python train.py --n_head=3 --n_kv_head=3 --head_dim=64 --vocab_size=8192 --bias="none" --tie_embeddings=true --parallel_block=false --init_std_qkv=0.0273 --init_std_down=0.00498 --beta1=0.95 --weight_decay=0.073 --lr_head=0.00751 --seq_len=256 --doc_mask=true
Each number is 200 + 40 x the weight over its row's rms, rounded and kept within 0 to 999. Layers, rows and columns count from 0. The size before them is the row's rms in percent of the matrix's.

# layer 9 MLP down, 256x1024, rms 0.116, rows 203-215, columns 256-511
098,216,182,130,210,217,195,156,206,146,128,135,161,205,157,195,255,233,204,168,173,221,220,232,197,215,205,248,126,284,187,285,189,229,215,212,227,224,167,252,195,199,229,216,241,245,240,233,185,200,232,196,180,228,208,192,191,269,194,203,187,206,159,201,189,250,221,270,189,170,205,152,176,215,259,266,176,171,255,205,188,193,263,221,213,224,234,188,258,163,183,227,175,203,244,183,193,172,220,270,195,172,223,188,197,189,162,154,193,139,220,200,263,189,231,216,199,232,242,184,172,214,234,208,217,233,206,223,264,181,135,328,227,241,244,179,140,246,147,253,152,210,243,222,145,199,273,154,251,169,213,274,235,213,201,260,232,165,171,248,184,172,129,190,225,236,157,195,269,158,180,201,143,109,186,197,204,143,235,215,211,221,233,168,255,149,198,109,198,166,190,183,239,127,168,248,233,133,232,272,155,208,227,257,129,161,199,144,268,160,232,184,196,284,79,211,251,171,179,232,228,221,213,211,240,277,220,197,189,227,127,251,231,138,207,247,206,206,223,168,281,155,198,135,193,233,245,201,225,180,174,207,193,130,187,125,200
099,228,255,213,207,212,174,178,183,150,173,205,175,201,148,201,170,215,229,196,234,253,254,214,214,215,214,182,234,143,193,207,171,152,200,221,151,204,162,169,235,223,157,205,137,203,201,160,212,197,229,258,177,183,236,242,175,217,194,254,157,215,209,180,177,163,193,179,184,173,227,200,194,201,293,158,194,239,155,258,179,194,274,132,216,252,198,210,170,211,180,170,202,166,145,236,187,249,99,291,174,153,161,217,162,264,195,213,188,203,176,168,166,196,221,192,205,201,225,228,257,207,166,246,205,189,221,182,202,210,236,194,176,140,204,200,258,207,182,264,87,185,193,210,244,274,271,126,204,145,157,167,208,197,207,182,217,203,250,204,183,174,146,257,186,128,241,211,173,158,154,145,220,220,267,211,151,242,222,205,262,231,201,238,160,160,172,124,225,209,241,210,168,168,281,120,175,292,171,228,173,220,254,281,248,194,166,205,246,200,233,245,198,267,174,138,186,199,192,265,252,222,239,226,169,182,270,221,215,235,210,177,137,192,209,215,147,229,216,164,207,187,150,184,173,175,230,286,240,144,147,179,194,231,227,148,219
099,165,200,177,124,208,201,238,133,209,217,226,188,176,226,225,156,180,236,204,212,237,240,200,232,225,197,263,219,206,165,192,211,253,218,159,215,153,207,218,168,225,164,184,218,188,189,238,208,233,249,154,211,196,273,217,250,144,197,215,200,193,139,256,155,220,203,133,110,221,151,190,162,134,283,260,204,194,152,216,171,171,162,261,194,187,209,235,225,230,220,263,187,181,216,221,218,220,171,138,183,239,147,227,197,217,209,227,216,284,173,197,222,194,227,208,287,175,284,158,163,142,181,214,236,198,115,114,157,168,177,180,168,194,194,233,263,164,211,247,157,247,286,157,285,205,199,202,255,172,142,213,185,155,216,270,246,205,204,166,177,203,180,116,164,206,172,129,224,180,210,173,133,247,199,246,187,221,147,245,132,253,155,174,187,192,223,205,216,230,149,242,198,194,199,220,227,266,196,208,233,174,197,203,161,133,191,263,190,243,247,208,168,213,235,214,118,247,224,158,174,196,229,186,246,213,195,196,135,185,306,200,149,170,236,283,227,164,236,272,216,228,180,240,225,206,108,187,218,225,206,201,210,228,157,201,214
097,213,188,200,173,212,196,209,220,224,184,244,248,247,215,252,191,155,194,213,201,225,115,226,211,160,217,202,132,155,209,172,171,139,182,235,177,213,162,230,155,223,245,261,246,200,162,183,161,279,187,248,150,195,187,170,167,260,201,160,263,238,218,235,274,158,148,267,196,179,218,188,223,195,239,161,251,174,148,194,211,199,220,255,161,203,252,184,239,105,180,166,213,181,204,187,231,225,202,152,250,207,193,237,217,221,240,192,243,272,202,186,212,220,141,201,154,123,126,261,247,224,241,141,243,177,177,199,235,194,201,232,168,127,193,182,141,110,250,141,179,171,167,247,156,193,177,227,136,194,252,196,199,164,225,214,116,202,176,170,200,263,195,175,173,174,213,226,226,200,201,192,183,158,205,217,207,246,206,163,297,157,202,195,178,129,149,131,208,170,231,222,216,232,178,221,161,121,210,197,172,200,238,226,202,192,227,165,151,193,183,163,217,159,114,107,225,185,216,287,175,182,137,212,212,293,209,211,258,168,190,191,131,166,207,284,257,232,232,229,208,158,147,244,201,172,158,282,140,268,244,228,189,212,204,203,230
100,124,253,191,151,256,235,248,209,187,223,148,298,196,207,174,201,227,210,188,207,161,133,269,270,287,172,308,145,178,215,148,268,194,197,181,214,212,286,218,200,150,179,175,176,174,232,213,211,131,191,140,209,163,204,226,193,259,114,231,188,212,173,174,197,198,186,190,187,237,201,131,205,198,177,221,144,220,228,86,259,265,188,262,217,259,141,178,265,207,179,205,180,201,225,189,188,183,178,196,193,294,218,276,204,200,230,259,174,247,212,175,194,237,202,205,210,164,184,217,252,200,140,246,125,241,226,252,222,162,277,254,296,190,133,157,198,113,267,211,243,202,139,187,148,240,251,200,202,190,208,96,196,215,154,220,197,169,161,237,202,247,86,225,171,235,273,218,186,237,214,260,227,174,164,234,135,159,169,172,274,189,206,137,164,177,176,239,248,143,169,201,232,226,169,255,159,220,176,251,170,187,174,149,200,223,222,228,112,171,210,200,145,168,253,222,150,175,178,181,189,146,139,250,242,232,176,186,219,209,235,199,187,228,204,218,206,229,170,222,206,160,211,219,210,160,133,247,187,183,227,259,175,178,209,207,181
101,159,224,204,215,187,222,206,261,160,157,158,134,233,222,170,199,144,189,170,282,270,204,169,242,253,136,184,185,185,218,166,284,230,218,273,286,157,265,202,170,283,206,200,165,119,184,203,214,199,240,215,231,201,195,250,189,181,199,218,209,152,237,143,196,164,286,274,203,199,259,206,196,163,218,162,117,196,241,155,199,170,284,257,187,207,210,240,232,209,263,260,213,219,216,238,185,164,213,162,243,194,209,173,199,125,167,145,206,127,196,167,151,264,187,169,221,193,183,181,251,234,196,274,191,264,167,224,216,248,221,184,157,218,195,112,206,301,294,167,195,203,161,172,203,162,189,170,163,176,297,165,217,265,206,175,203,171,201,196,105,246,175,235,175,185,272,273,196,213,196,238,198,215,214,178,234,186,265,199,207,265,173,119,247,168,193,137,218,270,197,184,141,72,172,163,186,256,153,124,121,239,191,232,138,289,233,183,72,196,196,198,197,196,226,217,217,154,234,225,182,238,214,165,171,186,199,165,232,196,196,208,182,212,187,225,211,205,200,195,242,223,166,281,183,246,254,207,123,232,204,211,188,157,284,228,121
099,228,213,178,195,219,90,225,138,249,259,180,195,209,186,237,242,192,217,227,170,208,249,219,311,210,205,234,223,165,219,204,266,190,252,309,272,155,273,155,144,193,252,257,239,76,246,123,190,190,197,131,218,224,226,293,152,142,171,176,181,204,255,147,231,148,179,221,199,87,190,211,205,190,179,230,180,187,166,133,175,131,180,170,207,157,169,185,325,193,286,249,218,209,198,249,162,235,204,172,143,175,194,168,180,169,189,210,254,123,191,161,170,128,139,235,155,228,210,125,198,183,168,168,164,147,281,220,189,342,181,160,249,186,229,191,228,189,229,198,223,132,251,248,178,255,150,145,203,164,247,137,162,272,270,165,229,183,172,222,159,271,245,177,122,203,151,185,263,247,262,115,145,176,164,219,262,216,216,167,200,208,191,134,192,215,213,233,164,180,184,218,191,216,169,207,155,202,199,161,158,176,233,149,223,179,157,202,220,184,184,215,211,212,191,191,285,115,210,117,222,215,169,186,276,159,192,214,191,187,159,205,173,260,193,212,188,172,248,163,187,226,236,195,230,186,205,248,138,181,164,186,183,209,126,202,183
106,194,207,203,136,175,192,192,238,247,192,209,173,200,171,178,247,251,226,196,257,192,220,170,186,303,225,112,230,103,125,227,238,218,215,314,239,188,175,230,164,262,208,200,194,147,110,145,203,229,193,180,208,212,177,168,153,157,199,219,182,229,170,254,143,209,173,148,183,300,189,265,289,167,248,220,189,189,216,206,205,274,191,230,203,249,150,124,256,172,213,111,258,134,186,209,163,234,199,202,142,189,120,190,156,257,149,182,237,272,146,167,223,169,217,235,265,272,167,216,274,179,151,175,265,136,163,251,182,181,247,255,185,193,152,231,212,176,242,253,150,195,185,205,158,187,174,250,82,211,182,201,269,164,218,227,185,139,230,214,180,183,118,208,258,220,199,245,155,207,253,198,259,189,217,242,140,233,169,193,209,222,155,173,230,251,180,163,236,159,239,182,237,191,311,106,195,149,169,211,159,156,218,169,266,130,232,204,170,220,217,197,167,222,214,178,174,222,188,201,250,239,216,204,211,217,169,189,201,166,225,144,190,221,249,241,238,210,171,139,234,199,177,191,207,205,183,226,186,158,212,191,191,195,116,211,170
099,169,253,204,235,211,226,229,178,190,144,204,214,194,194,229,229,207,190,104,230,156,135,189,228,185,194,206,282,201,219,228,195,238,142,210,266,98,216,209,190,174,118,157,98,215,209,213,207,129,226,245,259,146,223,221,212,206,220,189,212,209,180,201,271,165,265,219,162,232,268,235,204,251,141,190,239,195,185,203,194,244,209,234,135,233,194,251,206,164,197,150,205,229,195,198,168,207,221,180,233,181,235,172,197,165,172,255,193,200,168,234,200,189,197,175,244,210,230,248,207,176,180,210,170,177,210,243,223,209,194,275,159,222,224,245,192,156,224,248,170,171,218,94,170,212,167,221,206,171,236,246,183,212,183,194,207,196,178,230,160,258,192,300,217,205,224,179,210,140,200,232,164,201,163,203,231,139,135,194,209,188,233,184,227,218,266,166,225,221,227,309,183,300,179,168,225,145,267,203,204,226,194,239,208,222,190,209,190,225,221,197,197,270,196,181,170,259,156,191,215,261,252,164,220,218,121,174,286,215,265,181,204,152,278,198,162,154,216,221,293,195,244,299,167,187,195,168,298,215,244,179,229,237,223,199,193
100,187,161,200,168,141,182,243,215,221,212,243,227,189,247,207,241,157,179,288,210,179,198,158,223,200,193,202,163,166,256,185,239,260,146,264,209,301,88,178,200,168,296,247,145,136,207,155,185,172,199,185,257,196,237,250,183,240,189,206,200,219,115,190,182,233,174,136,146,160,248,210,245,261,248,239,257,184,257,209,198,225,192,174,198,215,208,265,210,167,178,163,251,161,266,171,163,182,248,193,232,216,218,167,139,282,208,255,264,219,202,165,195,255,161,244,164,114,179,239,165,248,230,177,187,189,193,147,191,186,196,99,301,305,193,203,206,181,136,165,265,166,175,194,172,205,149,163,187,194,208,235,133,145,239,198,220,213,198,203,164,169,262,174,173,123,206,141,242,195,196,179,219,217,117,215,228,217,243,169,157,176,152,117,221,217,183,181,211,202,181,257,161,136,264,257,148,189,209,205,163,169,193,175,231,192,184,260,138,171,206,215,207,188,149,200,141,224,223,245,142,201,148,183,200,152,189,165,233,189,210,225,192,160,98,172,165,253,199,190,237,134,217,225,191,128,219,188,254,213,147,140,170,223,163,230,157
101,187,152,173,153,187,183,217,240,161,209,218,233,142,231,263,139,170,173,149,194,180,164,203,146,150,217,124,221,156,234,212,177,239,175,200,281,143,189,198,271,220,201,230,127,173,200,217,180,263,257,213,164,239,250,207,244,166,145,195,216,189,195,266,178,150,122,186,198,164,177,163,223,179,184,181,226,184,275,172,265,237,186,250,128,199,178,192,160,224,234,189,280,207,238,256,187,194,196,270,131,170,132,223,230,197,233,196,184,136,182,151,190,224,211,194,199,223,276,207,155,224,219,232,276,245,262,192,281,206,190,190,107,160,224,186,218,250,180,160,233,198,172,207,181,86,305,189,213,196,227,130,227,178,181,111,170,158,160,210,177,218,225,159,153,247,184,187,206,259,211,191,180,120,157,157,201,136,192,172,189,279,205,199,199,180,262,191,207,196,230,190,116,141,263,193,279,169,158,177,186,280,134,219,204,189,209,196,213,156,183,179,158,160,202,134,194,162,221,261,138,252,233,126,118,160,243,131,189,208,218,217,238,212,238,189,238,220,220,270,132,243,142,166,220,88,187,289,193,170,256,173,204,170,258,230,180
096,224,233,167,140,156,133,293,233,165,257,197,213,235,241,220,192,236,241,290,223,202,184,170,240,258,197,259,222,217,252,181,261,241,161,155,171,151,248,204,229,209,218,263,118,174,170,221,193,225,196,127,224,181,166,265,258,210,188,199,236,241,226,209,158,164,176,169,157,142,235,197,225,249,268,179,172,217,194,198,226,199,278,164,147,148,161,214,179,170,215,277,245,275,239,222,189,191,231,188,184,254,211,222,110,167,178,195,280,187,244,251,229,292,187,202,212,227,226,179,275,246,202,165,144,160,244,182,248,170,87,221,233,259,206,183,215,177,223,195,137,219,235,226,157,187,144,187,196,146,203,264,154,188,185,230,214,227,249,227,193,220,246,201,233,222,178,241,186,213,280,267,235,173,110,227,217,248,242,245,129,206,177,184,170,224,153,115,242,277,212,156,137,155,221,210,197,229,188,182,159,115,219,162,127,214,222,230,236,263,135,201,167,180,199,262,231,219,231,230,218,171,214,207,257,186,191,190,235,165,228,191,273,206,260,166,228,158,261,164,170,186,203,131,137,278,204,234,207,202,175,224,167,185,147,262,248
099,230,175,267,201,178,192,159,214,224,156,219,236,134,184,155,150,153,190,132,130,215,160,211,235,247,261,175,234,194,309,201,184,249,151,177,165,221,137,217,161,206,248,212,174,226,194,217,121,191,204,199,248,161,232,207,202,153,180,243,146,186,238,192,192,196,233,211,199,197,205,174,143,184,198,203,150,223,272,243,166,186,249,228,178,209,174,202,275,237,186,250,146,203,246,180,210,237,191,178,167,226,153,179,196,186,132,206,210,219,149,270,192,180,221,135,193,246,236,225,125,205,139,181,210,215,216,207,161,181,270,288,189,214,178,241,232,175,236,190,166,171,227,171,227,200,193,246,139,211,184,215,229,187,212,188,199,189,188,189,196,203,177,144,200,216,226,193,178,260,158,254,171,156,256,194,199,233,234,125,176,183,189,204,290,219,154,166,128,192,233,217,203,189,189,219,128,147,177,184,216,93,187,203,231,192,253,251,175,215,252,189,167,186,249,205,285,188,209,222,181,186,248,212,172,232,223,173,151,305,141,251,169,210,165,206,209,221,236,200,140,196,246,224,215,319,196,203,146,222,135,275,179,148,114,217,201